{"n_layer": 15, "d_model": 224, "n_head": 4, "n_kv_head": 4, "head_dim": 64, "d_mlp": 1152, "vocab_size": 4536, "activation": "tanh_gelu", "norm": "layernorm", "norm_place": "pre", "norm_eps": 1e-05, "positions": "learned", "qk_norm": false, "attn_scale": 0.125, "bias": "all", "tie_embeddings": true, "parallel_block": false, "init": "normal", "init_std_qkv": 0.0325, "init_std_o": 0.0403, "init_std_up": 0.0465, "init_std_down": 0.0465, "optimizer": "soap_variant", "lr": 0.00952, "weight_decay": 0.0, "lr_head": 0.00759, "grad_clip": 1.0, "warmup_steps": 200, "schedule": "wsd", "decay_fraction": 1.0, "decay_shape": "linear", "final_lr_fraction": 0.0, "batch_tokens": 131072, "seq_len": 512, "doc_mask": true, "train_tokens": 650200000, "steps": 4961, "dataset": "wikipedia_en"}
Each number is 500 + 25 x the weight over its row's rms, rounded and kept within 0 to 999. Layers, rows and columns count from 0. Numbers have three digits each. The size before them is the row's rms in percent of the matrix's.

# down: layer 4 MLP down (transposed), 1152x224, rms 0.0466, rows 314-344, columns 0-223
# up: layer 4 MLP up, 1152x224, rms 0.0464, rows 315-345, columns 0-223
down314 111:487504504515448448481493536515533529534463502489493540456496450491546487492461517507522536526532512469542510536499514516504538492521459501496481496510524513504484481493506527532517500471521540459550487502480481503517472500484505515468516534499477496514520510469475547509451497496477477430466559490465490547505528499524520486499501506512505490516478500473536462514531491494537493550505464500519513500483512532547501506511513507517490515483484483467439523500480502459484491472482506495518532511515481487511447493481481532458485496504487487498503479439509479455489516501468481545525506482527456477466510503487487474529496519472452512490542463520468490463486476520490476521528
up315 096:494522523546499477526481416543480484507423491496503480508522471505531462513509475505475488495483476517468532497489481503540493466510542499478510528557507485485484499539496487505522508509491534508511485504494533513492486455524483520554502506486446521477548492504521509525472538486476515488497520521529499529549521500532529481515494477534475521482471492493512486474478497518470494547481488530510489498548472498465497448506448523517469543507479497487519495500540470495462476525529495475545512491513519466528466508499459524493520544498495516519459499467470467467462503469488444496510483529483519514509509498502531528523461556476476464498501467485516515481497496481484497518499
down315 093:502449507466512542482525519488502503498513453483522517486513521473488529496498464494532535512523506517514514479480470456459493504516481502473517490485510501509519506448513495512512528507542457469492457507535472500537477521531500524493503524550538501530487491492463510489496495487506555507529496510470492483486451473510469511466525499488519521500505504550513505484501526476526519486498490496481501484510500512546545518427530435534509497532488517510489542502473498520528491476474477480448466512480478519529516485513512470509506478470462494487534505539548499525523524491478533510465509535530474463499556502485508508499534448481541564497488518489543505537529482494529527496457
up316 094:512526510495518474478469503475521507518501515510525547531459478481503523449521524519489512504543491500487532500525482459556545477501499481560530531486477495514509477520480566502452490547485473518508493517474519522477481518482505461508498496507499478563528511493485527512519500469504475457475486487500461472474490523506518507491488487491449493454470507497499509523533469487562507532501480495484519488533455450517514445530495491505496521506523517538497502555522527485437498516539506512529485522488541494512497493542472487530507541511523491503529491478477500522474551552483482523510536522511535488479526543519513490514442521496510493475507493511500538521467500507485499490481
down316 094:505497479473546533515493495485491445487478495530503477466495484540535477485520495524490481546536526522509475551528471491490476499453490489511495464501456528469487508466506474493524492513486499499480543489481488463507498530500522454507549563500490475494487510468495503505510518517544512504500522505449497545513534490514520474450451549497495505479497486499479504515508539479527494473497533509490522483531480490514502537488466484523529505459510504462460500488475505479533506474525481518482510482470518486510506518513531514524497511538492555479444521537482487464495497509509524486452523489505480539534509496515420505551540498520499457479473488475469481485529484451513483505459
up317 107:485493500460503469467539548508531492463479487469500481546508443533505470532507508536468501510498490532555508487503482500491507497505517469518520491471487526462494486516497521511552501456499501537558514470491450487463472497462506498529533455494526457511500512467482516492476495461503527517508532450468542487534509483538485508500500487538494509504537530515502532501531535453524496510547497555517497496481439508493491519455463505453543522519509501478473497483495511527503481507493511523509515482526518483509481479480544495508476530497501497543508494516506506538516534502525511519537523508465503496529491512426492499519516512468472496520449498500515476479517542442496509493497
down317 104:480521514498463457477499528529491520502502552514459562494532488469519483486475470519538517491510507500455525530515462511488491469526535515481498487473530537505529520474496470484487471473519533497483488514492484513530517493507506494487480496519504519487472493563520525493547494465533514491453479521479499504493529496454516504482529491445484478535532456468526513525546560536476487497497536483526537494539441511511503483510518482491529521526494479502519476514488543479458505525509527471508508480535490545523508480537460512462503490524520531508468546490486441474465486516472477510518468486469507498495476501496498456481478494516523460517479461540520482515483471517465513489503
up318 119:515535505537485531504473469523527508484525467505556518511540472511500526512498497467510535526522510544470507493433494509487509502514459521493478506561462523476517512502488488480534523477462506486474483479466481500522495489486481529527480458554497496500562492500520549538508519488501534496485494484530482460491516481522466481497475541491521533518527510514507510496442497557491561505512484498511534486509478505465526474501482511484505492510533495488475504507476484495486473489531457506483476490474504507461566531474517496493489485478564502527476477485489515506512460512435472472473475447501470505479487500496482474510515521468465508467536467544500496502528517538516517496471
down318 124:489503491485478497477498501495478525492483467489473463486543485503496487451511542522502500519513522532500517472454452480529474531460512520490518464518500480468520496504516465523534500492478488501481541519491503489487516479433485448528501488490495517466486480540493463472518506482510485486495528549521493508490536485536482497514474499502502504526545501534499513539492499517476533503493526526499502446502451489476474499495509502520461511515547480446479528506513481476498488524532441518447483470499495536434536518469466486540527499486580456518502498493477493481491499462454517531440469466481487532507464506491489506516516507462495460507497513502467502487517460513527517506501
up319 095:506513511520480531498510514519539509518547504492517484507453514486494515511490499475488532512497488480498507493499514500532479526463485492542511471514518462523502514488527489487497541486528510513529525485515520492482497481521477517546525461494494508484482442501503478466531519468511523481478510531529463475503493479493519487456480504442484468529514471477540499472496510519470505500487455518561507503543452548469552540480473538529514504486519473507519479531524469485492484457539498540521523501512518510501488501467508499495516576473557545480506472483479445498471540451512482477528521436511485443478519503486496493499514496546477516517456505520503506499533510518472497518530
down319 094:491451427468498522508478496522508548489492509512458532493472475511496504456477527521455477486519488546565494494535539517522484517498465481533513482496511467504502484492482536515495504509506475510458497482537513454528504489479509543482493483537513485505509476483474560470502445490480505514515505449477509555506507479528492527486496467524484520484526489502518501525496505553513461451507493497514466490455463472504543551485540463515486514512513500522507494468481523483512452480505458468465489506497478514479482497500467484488499505528486499518487450483488489503488490526464576540471536524513515544511518540513515513472485523479520497503530501478535500507482477485495470511498
up320 103:539485488455500503561496529520479501502522475518478506457485467518523479491537502541527469513549531490486506465471491529473477523503458508529476495504461493451484484506504508489483481496523456524508497491471543485501469500485481504511524545468502517495510513516538500467503522499492475486492571494558466521475509497483509520526504521513492516470515528515501526489481454519444508541490498470509496490495466510445555478488473506482494530500501502444490480497467505537491506514529490446493514522526499497510501515512538493527516494528477487463513465515509508509498541502505461473470501458489505545474559496541527472524473549502475531491500486486467506511500476500415501500523
down320 101:503464508499533490479459485497502517551498545544488517515490509503471520505484519494505531479499467440526467518509528514518479544522495513475508501496530515451492485490502560509494512492489548484500442469539502462497499468499504489450533491486501489512496500501458484538510488521477460478486492505508498511531504478528477498485532504504514461468478503464468466507507507448517490437462524460518482503486462556500457503481506466484540493516433483491525495494446522553472517492454495548493486512511476519534512495535502483506508426509483509503502538486490500539491432486519506484511491507452505483503482508491507541492518496476460507492480528491490484466484516526509507474485
up321 129:467504517489550492458548481533496515504499485477498491531512508468469505512493533507536483517505489502496463516502513512481500472530476519500492512519497466496531479510510475515497525556541475524525491486489529487462505516538490526468506519487501513496513507443533554466465510507505509505497503525489489491497476524562501507503526473454521454482476465541503531555503518488531466495502490519484528509436488518537555469517519513455478483497475477519486489489520503512532458481530487485542494503483495483460527450518519545530516552496503507453507461512500527544529504454495522480510528567502465466494514519491543487474458494486492486458507491514525491462467491505534499501490
down321 099:512502522514525474514480519477521552465516478449500468517479520513482542490525476531500509511468529528517500507525532500486497563431525472515496459501472442496515514464490500525503564539506475534483506472507477496489514505501495499488477509478491484521538528559506472510491486487534493484496496506492461489498484463505500500500506467505525492472461524506488499505529498474508499521525510510520549461493399518517492468530526563468491536509483517481480475482488469502462527512482466476506515498516480494477509470486489531508489546517474493527494476524526518510530464503524484474456524517477511491504551530493468527505509468476489461482458468480526504470502472511496544516479
up322 099:503500515495516504549484530483474541507492490491499512464523464477519504526496509527496537512503564481475516512531483518528510499512534482505508510485465488480504509529551511479504536463498520549518491473510496455543528479510517495532458502522513527491480536487475525500523475494527533515479495512536482471489538484531490473471501511482492481496513488489484527480514455489488567503456497505499487461487495500468550473512518504469516502528498507569471499536523488471449483526497530463506544512464464444499448485477528521440543454452532479533493472523489475491482504533519507465486479500493523507508504519506492514512515484519473427491513491480510524521521512454526478494511
down322 098:517522504507480534497491554515468534486478495539485482500485519530484496481474444539463507529517493443514457502538490490514476516510501463480512494500501483517473496509468448483493455513495499500521477485523458539496448511546553470546499522456503475506488487484489494469486524488481527485495482527526512477438524494495542476523508499512490482504507526509528523472472521503496476535499491535540478464463491470483453556527526513492492511490505476475429525484526498535506503484460489503516512472506523513477511533516514478507482519498491471515515522495495526525490488522486496456497565509521450540493473492523506459495489510472456477525532465470492482466470520516523525456509
up323 092:503506509520477517547508479511449490520523493483527463498524512515516528483494522484463476499557493482529498518443498521526500511509445546510515509549504480511483506479483486486520515460522528480514541518530548491498517475456471469509526514499500487495434478472517550487466528514504534505459493498531503498518493493494471534483500472461494469495527495515484490496478511553515484525463502498512534495524500510462511513457474493508481501509522485471507512510509539505518494473553522543491512552526500469500438479510529495517521503497557471531492476513487469502512461521481517497523521454536535503505503528444480529461516566466493465509498489484485538504460523460497498519494
down323 094:492489499510505462490502504431538471492498482495525502488500470467526501501505519520517477509489500532457508472513465471529473478512515439475478506479533502532492492477454531516520491519470471492471517479468532457437518482466539524504466498537509495463521510552471453472470480494495439474512497484526438511504468478494476499472546494489493509480510468481555498512495490482468483502464452495524475555491491543511546476536505528472521506528488486562487510500499486503480504487528522493516506500486535515479471499469511497485515521489476474458489514473492531496497515493532443490494511541474511523468475516514537468552499476512514467491498483501452510492507498529486519515506
up324 098:484534469530489516482492525519486527501456467522536496487505530495488510503545507480488505451466479503453455513513475511523479467520510537480548484474510544448528527499497479484498474460554554530507497507513514478483487510515499488498533509538512507535480526497523542508493505470439516512514496481477497528523512526501479471505470512539519496524493432486495442504516515516512466466511458514529534494523460511512523475504464486436496544501522498489480495479541513508516543510478505501498515487485475548496532511504461497560467532530507498520496496460501510526522518514519517468473504492495530496493477491516506466514534492480456512494547494507480525563518528458529495498489
down324 098:474509493494463488507492475468492527496531479498501491481460473528508490534491490473500523566544489530497481463487491484457505541529482507478462514502461488510488531471497505526512494515481519505481499543450509530455509533497485465466491470498439538526528515517497512487500478497523532532540485510505448460485523479468448505495498479491472529478493519469477519493442537516461469517503464542501488539491473531519501516509470528492532476484501484510497500462507469489432510526501511502490463467483531517515485538500494509492539501494472511489526537473504517556467487506552517526492488519494521488488483515456468495490464489471519513498501460531498484547504461543493508460464
up325 102:486519490533504509505499491473530484510485547503517526518486511516513468527537489515518522471548533522523503472513517518508500509526530505519514497516474507468522439468482472461494543553513461508497542502505482541521481497491485491511524540503462502498488514535475470515489501521522443520480517505450476513489466480556509530518481513475468532514490484445496542526475492537500472511533464517510528503480466505457476491496469507523536505487556466520475537545475452511508483530519504495455504484530494500508505502481508455501494471477505480502506525533527529500481497530517465500486489469528514535523524496496548489538453541493466510489513537495555477484477484533465544486523
down325 104:492506505515515499503551499541501492504522494520464547532531496481555472478475499495539488507476470495499530485474540521501523459499484527474518517482492474504510491478485475479466437486497497517530531513531505506486494454485473512501492444496511513491527520514515497493466486521464515541483472515519480518494503512461512491505542463507450466511546510509499502488510486485493484520498480462472486499499504486532524439481526523491537468525477497520553477542539460503506526497473474512481501472472516462498509480516505490496479534495494513501496527531495480577495429477540467476463477505493503454487503460505493497500517548465506482472446444450523519553494502497516479497496
up326 122:471487529506518491508518528435508483488536496461509500470552526477438513478474515520502497440483475500511474484491507499450458509480520497505506536490512462520448482467499470477491528506514480523514499471493449517493505515477542476550516475491462480515512475501477480523527479536524462510538512472499462502504523545523521489513522482481490500481522480437455529451487518541520486472488478469500534522541534505475501545529489536483517532519504519502487465478534495518550520489479518524524528479529501467529459442540524507489487536477520532506509512462517470476514501504542490494505515518476511528519493516519492477537489504501453461482490496508498500488495485492511524465519
down326 113:498473454503474530505523479526514526520460502539489490514445466508562480529515482489473505562528529532501524484524492514541551527490479522495496472494493491492521530522479539527527516495512478474492501535519557487504503498491466539455501519514541488501485503501525521453465520497492537480473486525492538505510485459491469513494495503522518500500463519546506501537514517496496494510537542507493462472465438499501494462458502477517459475496490477472521549515482518442454482513535509479469475522474489538477540543482462497486502464518474490490494514546472542524488520513484514522500474490533478464495495497498507563495500497523516532524489525497499495535512528519494479516484
up327 094:515494544508486513511531480556482427479520505474485487520510504490474521473511515490531522498505501474484547493532457486514481469531521498492514533510498458489495488534524505533492534532461484536560479497500477519475439500483545549484542430480451482521507509504541474502459488538482472493499501503498522468483459519502524473479502469460512551488520516534485491494447487478471533514503470501519456499485553522484538495519510518554497479512511485505485495540518487494517489493542511519498513507515482521510501513519473486507479533507506546510496484504477522528484500509523526490480444462550490488539504489513527511518491513475488476478525483488467504490470507514539451473480
down327 101:517502519513493478535488482475486461490472524495510478469498542470500504516507498464481478536517475495457529496476489469463499485489503528526507489530512507502499486491511534483457484534481470559528479498507516509522498463506453493488519483490497480481443466548464519484511486552540519493534546526487495501446458483508504485538522496468496522458481503531500512497521498497545529469444491495516459465471493473479539468519499525520496460518493546482473480499493492523513473530507477474493511538471514483494442510515486485499523510496529510527489461482498504495515502478510527501509473516532481506478527458585511493492478518479559502507464496454523485496515457462517442477508
up328 105:485483495535534524473521466504504504493541532496534488515484492469560497497499474479511490522505527495482516519510511489436458490524525510537472512504517512468510490540491518479498492471524503507494481513498490458522492484504525461506512478531462512521511467485490521511493485506546502526494440495549542509486513553494456542502448443478530525495507501426490465532510533517535500520453522498517519521483495487529503515497537536528541476516513487536480515527493454483507494500479525494457477561500490500509453476574489463474487521515528521498531496518481516468486451493518462474526494482485506471513503520510500473475500464488482544507506535534504482518474526509520508489494
down328 101:500484538553501525493469482496481459495500485482532483521477520522514503478508476465488497502527500471489503464546512502535514488505506518506506477509501479503493514490521467492500546434498516479476525475505524534517493522515534512521503533488488447528488491443566507530484507509491475511514487511500529516516499512489486525528477538480504455522546481529460538505474504493513465499485527499503480516453475509484506495504479491496502513541527512463478552475536486499504500513506516482457547459494479481517506513456527571418514553495447492461518547452504491519508470480503492500468511499505471494470512461514470494534489548525481483501492544509488541497494496452500471513512
up329 088:521531526453509497512480498532489513474489489497472486511477540512496528508497501498474493487513507497512511489536480465467482502489560454532512523472501485523493520513544485468513522496503492537504477494493498556493486525487530501525537503480511523525483499548471523516486489497489488470499490486508515495458474562482561484492507505490575545525488470470516503507481517473476524522504531496473481465458480487481456509475516498478481488539567483476490530511438536555515454524511523498512516465528507505486471471535497470505504527486503516517478501479513513482508491496504487504546450529461498523491485503506552497510487561517502519541492501506469546508453466543457516487476
down329 092:524455479511522503473486482489507461484457468480566490516485470522496448535485477462490496512503465523478463513461516507525486459512475528460497471485503488483514491478490491491525484486503496523492456500487486494453515549494480509515494517560539504492489525495519522513512489503526514518468544516499501436484447509493491483515475511493490528471517550487494503442470488524477488569509474518529516548513532529470544503546478510490507524522505533482515486494495490481476507495472514515504516505451508471543492515490481513474513497493478526485467488501493461489505527476496517434525517485489487441526481532475489464498488520540509500522542565482538506489501511478507488466465
up330 111:498508520487520435501491557516511529530517517489500514487459464468484510511533490479552443466477527483497499510488509521471494528543463474517498532550523494561486468511505533540538489511554514480476470478508505460489512484529511529491454418489455500496522479503535479499454501502501534537460538496500501509515526496482506526476492479502512492453482482525531540502471505515489498518472511457520483479471464499515517512533501489534486510518484485482481463501476524511531518492498456516519478496539504476529478505492479512489533462482483497463450542459510535517536499484472547488500468486485529473519502510489482471514509469501462480515515521494510493491480483495458467518487
down330 114:503510518500516505496499524537512518533527526519509495523472458485506496499507458498492526513518535511486530532509488491500558509465471502575459445526480468447497527551482487427511465491489517494509503472502508523550523473508511497498499473453496530478485494524492508530521498498450464489474542518495555485480486508521495510500475487472497529538487482488485544507520532522501514494483523519536468505529506516496512538501482472494518491445508492489480564491493500517502491524519527462535504502509473476524481499475508490528523465514459445482497525501528517462493485487537440484481524472500526506483541546515472490457514521504486511482533502533510521461521486544457499518506
up331 103:467476475483468522496488454509565494539459522537553481457531495502472491487518477508510509515502490532515527528472535536517498495519451503518482498548524473500541465544571472513502491504515500463488476454522511496477491502465487532465511506482511506491486508473455521498525483513513522495476497516510534491517507520511480486486545481475520529498531494457541482515497470518485507531476476514507516526498456484535473478488521477526504511509497500484510526495522516509516498461495506487441494474513524455467531521499550471505499552489464468480501482504484522520525554481530474505486528517561474444494532480464470470518488475512485513513532491541463526515509473511511521476502
down331 103:528530525475489484516489522518492512518524537472491526513489478513517518480460458531538496468478516485464471493478477496481511512502520528469499505456527505502490541528438525505527483498505477499560497496449475514510513521516493513527470489476503476540501501487501464523501512462540498478497486494464462468512504528452497454513429457514495515512478535498504489488524533448481495450513511487505518508464508491469515467536495488497508441454496453502502470508490469478468463527475486512512481538516501494474476467521509514521493498535529505476488498535466485480453512517492530463511503532454528498465495528534555501538494481515505518502506488425521508495505478483536483537498
up332 115:507506443486530508527493497465488545499496522528504455533477489496519490508476468515529490469473488486488486512480463500557524492528447473490552482503513495500513476498500493521497504514488521500486479515487499460555527511525530532509479478522452497494494506504550519478466486491507505515490502511532506514487472467483484443522471486520470489519480469470521542473536474430471478507507523513517468551502514525465510486496446495518475508481494517491493512498483452498482487503553472491566500521469479484470503494458484529470471480522497497475496508517474512533506502501494533519542517516560493525530451528535464530505486470537523537443496514469474530519521507519519499525505
down332 109:458527507503489504505485464515530479530542492475493478507517517525494468524508465503502493488463514514541505523531500492535439482517561519511481490534498495509457441538488521461505451498488528524535548508519492553481525488492516510466495524446527491526512472494523431475504510506474498472506501501500466529487518498468515531503472512494512520521523524468494528527518489497473496493551527512501494521488469524452502484499514518539481526482504518541481540480506534532505515453510489544518521512528464495459469495505505518467483515462496449518542460510489569491510485509538523489513489504516504493491467519491455504523533520478470530522522499506449454485503493507483494534490
up333 105:507474554522524525477509464532478475541507505514487476479514457462522435470562516484481516534498463433474460492496446517464518507528507483495530501511518476514545517491507499493512469538496493494498481519484519506537484487453507474491487526514456514527476553495527556483483495502482475520454496515498531490498476470471492477500470502448495536522497513504495518530509536524562542504543494504457497516515490518511477463458485487524460478511460510510483458534502533505506509490529502540473483481503485456517531494483495508507508474515491484462481502545496522493479506515525516489498506535536527525522502485513495511489502509471519454447474493539505504470517479495467532485509
down333 100:498489468455481503463532487493509526460484518475475493516493494529494487503525531529534464498503496532554476491474509533527485484504487465536475501455516515489470469536470519520518488482513499484502527492542530535496510501504519536499510463466526525433484437548478466524504508539506534507509487484479482532528553497496431450536471463477474531484482493492516501520512510486502470485516450493504459464511534518502541510528479475499515491463531496471456502500479455465545522498474478514514500494471493514490509488503523497494500495489520477521541474483495462545494497489501507486489484475507473491455509515483495469537517505496475572532477493468498497483507520498553527528483
up334 099:480475499509523524467459533482520502556502496451517521509499522497520525519490542488485523483471506527460475503518507475482559492508486470526513488503489498502496453502547494455487547526495467484521539487477432486507513501527510473518509526480461520525524461517465516535514501507534508492501503533526513472492523528508495470451519493487500484544527476516498459503507479546498467491484515520508509495511411487443518514476502530490542479477467528500518501483462509533523482462512515520497500501531480490525506473559469461499470505500527492501497555500478512479470437501513478525516557510510499514517546499495465497526454499501502479523522495508513486468514516519460497472481
down334 097:515569525501528471526543473504512464485515497488505524512496468527503455489490471480499506529512528437558524468506444507543487476479487498452497501470501486481475517483486522525513524485497485494507495486512493487489520479480475524534471498480532457482471483515480469468434476501481480474463455445539495511515492525469504477526491460467466503489467491479518542541453479507468501519490500471511460497527502505536473487545508478495467497561543491512487483498491495470505539491501476498501467475488519534479534493471527531499525496465475491501504441484527474475501533530503534478494516478532472476536497510488471529515517497494542517484483552510499505520526483476504487507515
up335 094:508483479511482497500495468517501501446491484493521497521493540487470525508511494464477515484453472526452532521494459476534462493503502506492509487537443471491469469479496515520494478550520478520482442468484521471486470513546471480463466457504483515535517488515486508540537491432534500526456488521505489505482484504514479498512484510478509510485489494518508483497476483542522485509525467489503498478500475516515495491511500463545490544494485547481522487521535528516504518506512478529461483524515515499520467552566493494448462503473454485511478507463534494483460452509528510514507515485496482524497497489477537497522503564496485521479459481479566483501463552501498494509485
down335 090:488461458481508476538484522497496512570492467521460484483491477511512542518525486469518555535550519505538499459481539477457504490491495474454487525474507560531466487477518489518487480487481499481475548530522461513521461477475508464566512463501517469470507522528515521501483494498501492468518495523502528488482525455488498538480523539480509512479523490482476473446504480478495521535498477510491511487499495490533486504503489508491456502499473499489450489451486494498497481517426526489452519503479529530485523497495523522484476532529528481477515486521494512529554514485484508495531487520477539487503478543473501512479506475480489495495524460483515523493524473504502547455478
up336 093:482547479506533499499478525470474520520493540521557505482518516476501512502534522463503506530520498473492515538481505510539533466502506552461522519480474519499472505503483472482541541524462499504517470490493552513506541515519547516496498479484474529475507480505512535510509540533444488482484433475452470493544508515521459510532502495481494523493492479464482477490443531536479486520510504457501526523524556442481512508500456475482453473506506510526452445481524519497500474525490547506524499520516503493442514498511482503489514497508508559508495485490458489511520490442493524483510489522498474525511480497505521477517522496512493485457531487512510485463481507489474511502526
down336 098:495495510468497502469469498477494515534543482478459551515492560501518507569499483517542533536523523490530544484505508488463501466468466490527462479478437511522488518463544470510506501497515497516540505525512491515478474481488456522512507500514497445527527571520521495500483500498474476509514508482498526471509512469484522499488484491497534493500482544494482523467530529502535501514511520477508501524496501477485486505511550497499507526502477522491501437468519522510510469476462488471477461492492502502500494491474488487504501479499535499526511474518537508510517508511501496517491515538502492490489574490467432493510477462529517445535502504525551506541491443553496464504510
up337 098:535507479519498461471481535502451513499478524517497490517490504492494501546494492516498474532517480513537535512477543516516486446490484529503529511492504525501475526496487463477497501468526495457521458484495536523479484463493500529499502498526481519443496555498509504494508470460513555520528527466526520471458512474493514498492536509479516506525457504489528519502472467464513519541532469513521528495501483516488505472512466492472455468565468501489531495503488525519486521489541473511518536479519509489519489503499447539492495524497481490496437506512529478466499484547577513565513474510483479481507500490514451506433537467512476515533494496497507524510503497538514513517489
down337 098:477476493517518491433492506469544476509467513514494493484482503497512477493514510521483505478518510519517485517513505488478474484565532466511487511484512492507521532514546464476516566550519481521540507460488498498499499498512523472498443552535493523511476455424457479494478522554523488514513486463523511544522500517504516474473507514490485487495501479502510538519489504476524509514517497438500515493521468466494500502430514531520567481452453496497518492478509473516488504454491534517516471493502503468516499491477503507499527546542501495520550459474472522511504501480461501481488484468502498529507502525510491524468527529480493492491539492525462447491489502521476490500536
up338 095:513522476456548521479487536532469494488481494534497476498438481490515472479486470545529480493523537512517486491485515528517557483475523571554501514517495480509539504505529523487496532501463532490529460505473526522454527490477483503525492435508492513513510511500510498541480502497508438504517505482555515469573482502518498502478472489443507507481486465520443512505447452488490461494475469493521510516473545540522506467497501491487512521534527483509464509479497498490461531483531491487512508484510520467503479513500489483461484520485489510500481492555518507487473543473512524536488523505470531462534517500500484497499474490479525521526518508496533483475500513496504484534520
down338 093:518488486513544481518556488548513459545536526547501501495486490534503515473524491450522530527496527495496500503508508510487491505518486477458492516495475514503465533521516461535488486474485472505511506507533489476548497547465504522481546521493514512506483461498468492479494527534483510537520470527438539533499494488480531505466502511528534486516522539476503512496479500470499511480513501494458480533520515448461505515484451505491523471479495536516473544530531496482480441532457474486506505518477489542518515499520519507499559498524515484492521500558473518494527484462533457485514540506482478533466530518499539477519493487471497514459513502481456514541483476532496507474495
up339 098:510476460516483513482471468489494490514466503505525514534493465514487517497467511494526460531499504502473493512498497533492505570494505518528516471556539491502496491545490533475493540519543512501486533498509511507511516510477535539493484503473404486502490498512520507509510488488557486534474523505536516493495508529514492533519525478514513467508496493463537582509490501483475503474466520505467474445522496493485493472512475520487493498515592511466549529465524504520479485513526474513506478506538490448486443501509484455512503519516530490489480482508522524468502539514488481480493501461544494559510494558520513516503516542485524509507498502506514475480472515503483507510491
down339 097:509521474489492485510532461484548478509474508530509484512543516537467513497491475474522479507498480492481466499473465493502489493494484506560513484481488465482472498449540510491476522514491511518519475486505511482515511478524520514487509468484567487477541500453472506554507535532525522481512529511473527504506507536515522461528512482480563505511491470549446459489548510505484490476455548499464504556491470495478505492481510464519523494536507486498543466478486541503524445491457498479486486478494507501483514487515525513508502476516483506493453465494509495509498497511496500521505517489524518505517478485550522442452506508500516491486543448540498495547507465559491498534480
up340 102:538493507499536468538488428526475512521531555510483452476517479528503527471524482506514486474506483537522528494458479499477498475499480482492505503496486529524469480515480467522471468509456548486477540495483496485503469509487478494480508508535510470478498511528524483486520497488476511488481539497452488511490485494460532472485553474506506532485496478500498515557504500526519451508461503523519521438482489534455482502551511506512485532452496514527530474523493513470530473502522524509536497513553486522485546494465492469513490462504480477490501495491467557502503520513518530530557503502529522517533486501500501502498484496487488494520512525463474553486436513514474526465472
down340 102:482470510494538476527476509458507505465515479479462502482471478512494485512502500481502498537473462514530551554508531508505502503504495524444479510465482502519502539491513491469544518499470466521517465483470465512441521493486505485489486539480487501489494521470501442501489479554509524522524440518508491449491525524546529552509515463489521498516502488445416519511516542521477523479514533486493493495510524525487476506523494504508494500462480539490485508461533509506467559495528483525515509488524501507519518486506493481499567461484507494508480521455508509471525506529533527511513490495485487545489509498530519510514523481532481473526487529471444543498504531489519517513519
up341 099:484488504487495516507491400500475476473516523524515502501520527456489510543562514531531429504487521555508485515497477496510495508480548494495487473509450514511468473513436540517518502493489498484497513478502556465517508473491505526506499513500514490476496529511511491548477451510492515519485485502490507525446500454467499529534519523523485496515509523512474535483498494490513468495481508494539485503504507514454489477446491520500489516492470504479537514495535519513518506473515537498539528499513487511469474478507452503527498508494506502506542534532469476473517499444511500505468505515511515422526494489515498481508541509535550535485502514526492476493501495545452542518499
down341 100:525522549509513417475559501547550475486511485463477498471496559521495530498515509506486487454448510518494509519489496542456502449521489496523495498480502535483541467480511526523522520477495489509506476501506519480494489485469515489513488550434508543518532501462521499495501496488497499489548477504500518449485467484509510496509471487504517495459487503483511515507472497483490494478495481468495473479441488478509486514527524475425515517513474498490519473519530499516499491507528513507524463491518530487537501476518516526506495477490524491530479492470509507469466499516511493521493466513489552511505483502509529486470512528528466445458555492524527471478517536463452502458484
up342 099:519490500496528480520488508495484539465499542525498497492499451525511547487508515524501492484501518522494463500541527505457500539500432485501530458473486486472498465511504545502529499510507481492501539483507483531488466516524525497480508486482511487500473525485532468538478504535520503519511535481450541529516533512519525511525477534477518462566481522519522504510519495511503546535500519474491511511489475509497497503480436445498482509535477498479511501498491563502522498459513504490524527523502485518555480460494459476524506505481525495512468496495515518491486527482460490546497492473453537484480510494488515492471528478477464463500474501476500459503473561538431547500508
down342 101:529480494534522467534497527483473519537468501506468506529499503449482477534456448531541482536519497504503523484504494467503476503492498472535466512524497492542491555490500517492528502558544507547504494510462466514501495492477478460480502475514527561478517482559502467542528509469537495491501543542533479513515458506477506501488536491513495499502494516495498477494495489528501457479540492548533500527476518542485492477505521481499503497503495467482522504505523466516493511509506479503522503518493504455483488550444481479492495474470488466521502527537477488515500478523544512477485515455482486480509486491470486485524515475475464532541547506520469464508565464513494547490490
up343 096:554501471536527507474510497499519464496530461493511485510497515489473502558507522521501467496454519529518513463526503505537521457493488492454516531527487484519487487489491530507484496475530482520558522508487486487530495492476514531501518462559525519481489512459552470522496515504473483513510497494469526465520519513523493458495504495511538449441492439489465520459489456525514508496487507478526475482466506552466566480511474489447521449469472517492493518485511542515535486489481499485506500519463535513491466545496505494453500476478488493472476478518496531538530504517511502477507502498474488464540486515499539552505512478496467521468483484527463507493509497520511477503480
down343 094:465490499451552490506482500446510546528505512460507507510526480502507491484458502504514523500527482507491447549492511516509509543469497512496507478485483464489499470518449487486517490476506511482417486490556521490504488498498476466497469526497510489487540497526463514529512494529467516495505487458523511549490476518515497476514507504511486518522475488513516519495470533496500480526521447454510505500483464451536463478478496512535481518547504488478516502470486461541480528485521476522501441485526462502476504508488485493581519528469474553440489522519475452482527496488489489519487527489554485496511516535480449483501484507501474513504480491498494471498470464525491521496500
up344 128:525524482505485513510483516500461489511492493492546518493491512494471501522512520477526513477492522472458473507490478518500459486507517488498473507505523522488511501530521470520499469453466524537492501478508513476477477523493543496521484526494469469513471490493457521519497487467522502537534519490505481484516485488539485476433519471510526499516538466503505429452488494530509580496518475476484491468451545536492552493523540520496514523497473531511526486528519449514499538466526536521503515506506472437470506493486526544477522425505517534519487462472497479489460492469503503484506537540506534500527461512510529509500517482508475480500528511481511551486491541498534495491483
down344 122:515480511497503508451495526497514498530492504530495467510496475499500506496488524530505497520505508512469459473507484535443458526472533466524515500451545474486474516493527474468497458458516451525509550506441513486525508502451500479537508536508553516489496509488451482489482478463463477519516475497524460507496502478505509490448507527485506526515515462473509473493519469514526492464482493456494491486508476490518511517538503562511457493521506485498525520488538491510465517502479531539499531504487478457475508458492523510486470491488555485538485459492470549522467528479536467489505515497509539523548529523511493522521457484483502490554492515490529504459501546481500483505515
up345 096:472521501514509459486486498494524539459514516488553531532509515532452462532491556518486460471483473446526503532486474507524500475483460540514502470495508503491526491505502482484525483480491469492507475503510497510483506529495539509485500554498470518513507455485529489493491543481479470509499496464511470483511478539485535487557448468477503552497504489483492526534478486536477483508519536504478499491485521519490515532542497517481508495483539479523507467473518465514475486535550488507532453502562493517467456484486502490502481452538486486530484509495435512486466486519495512525520514451492515543498495522524512523486492491497467463500523535488499506480499487510484447551544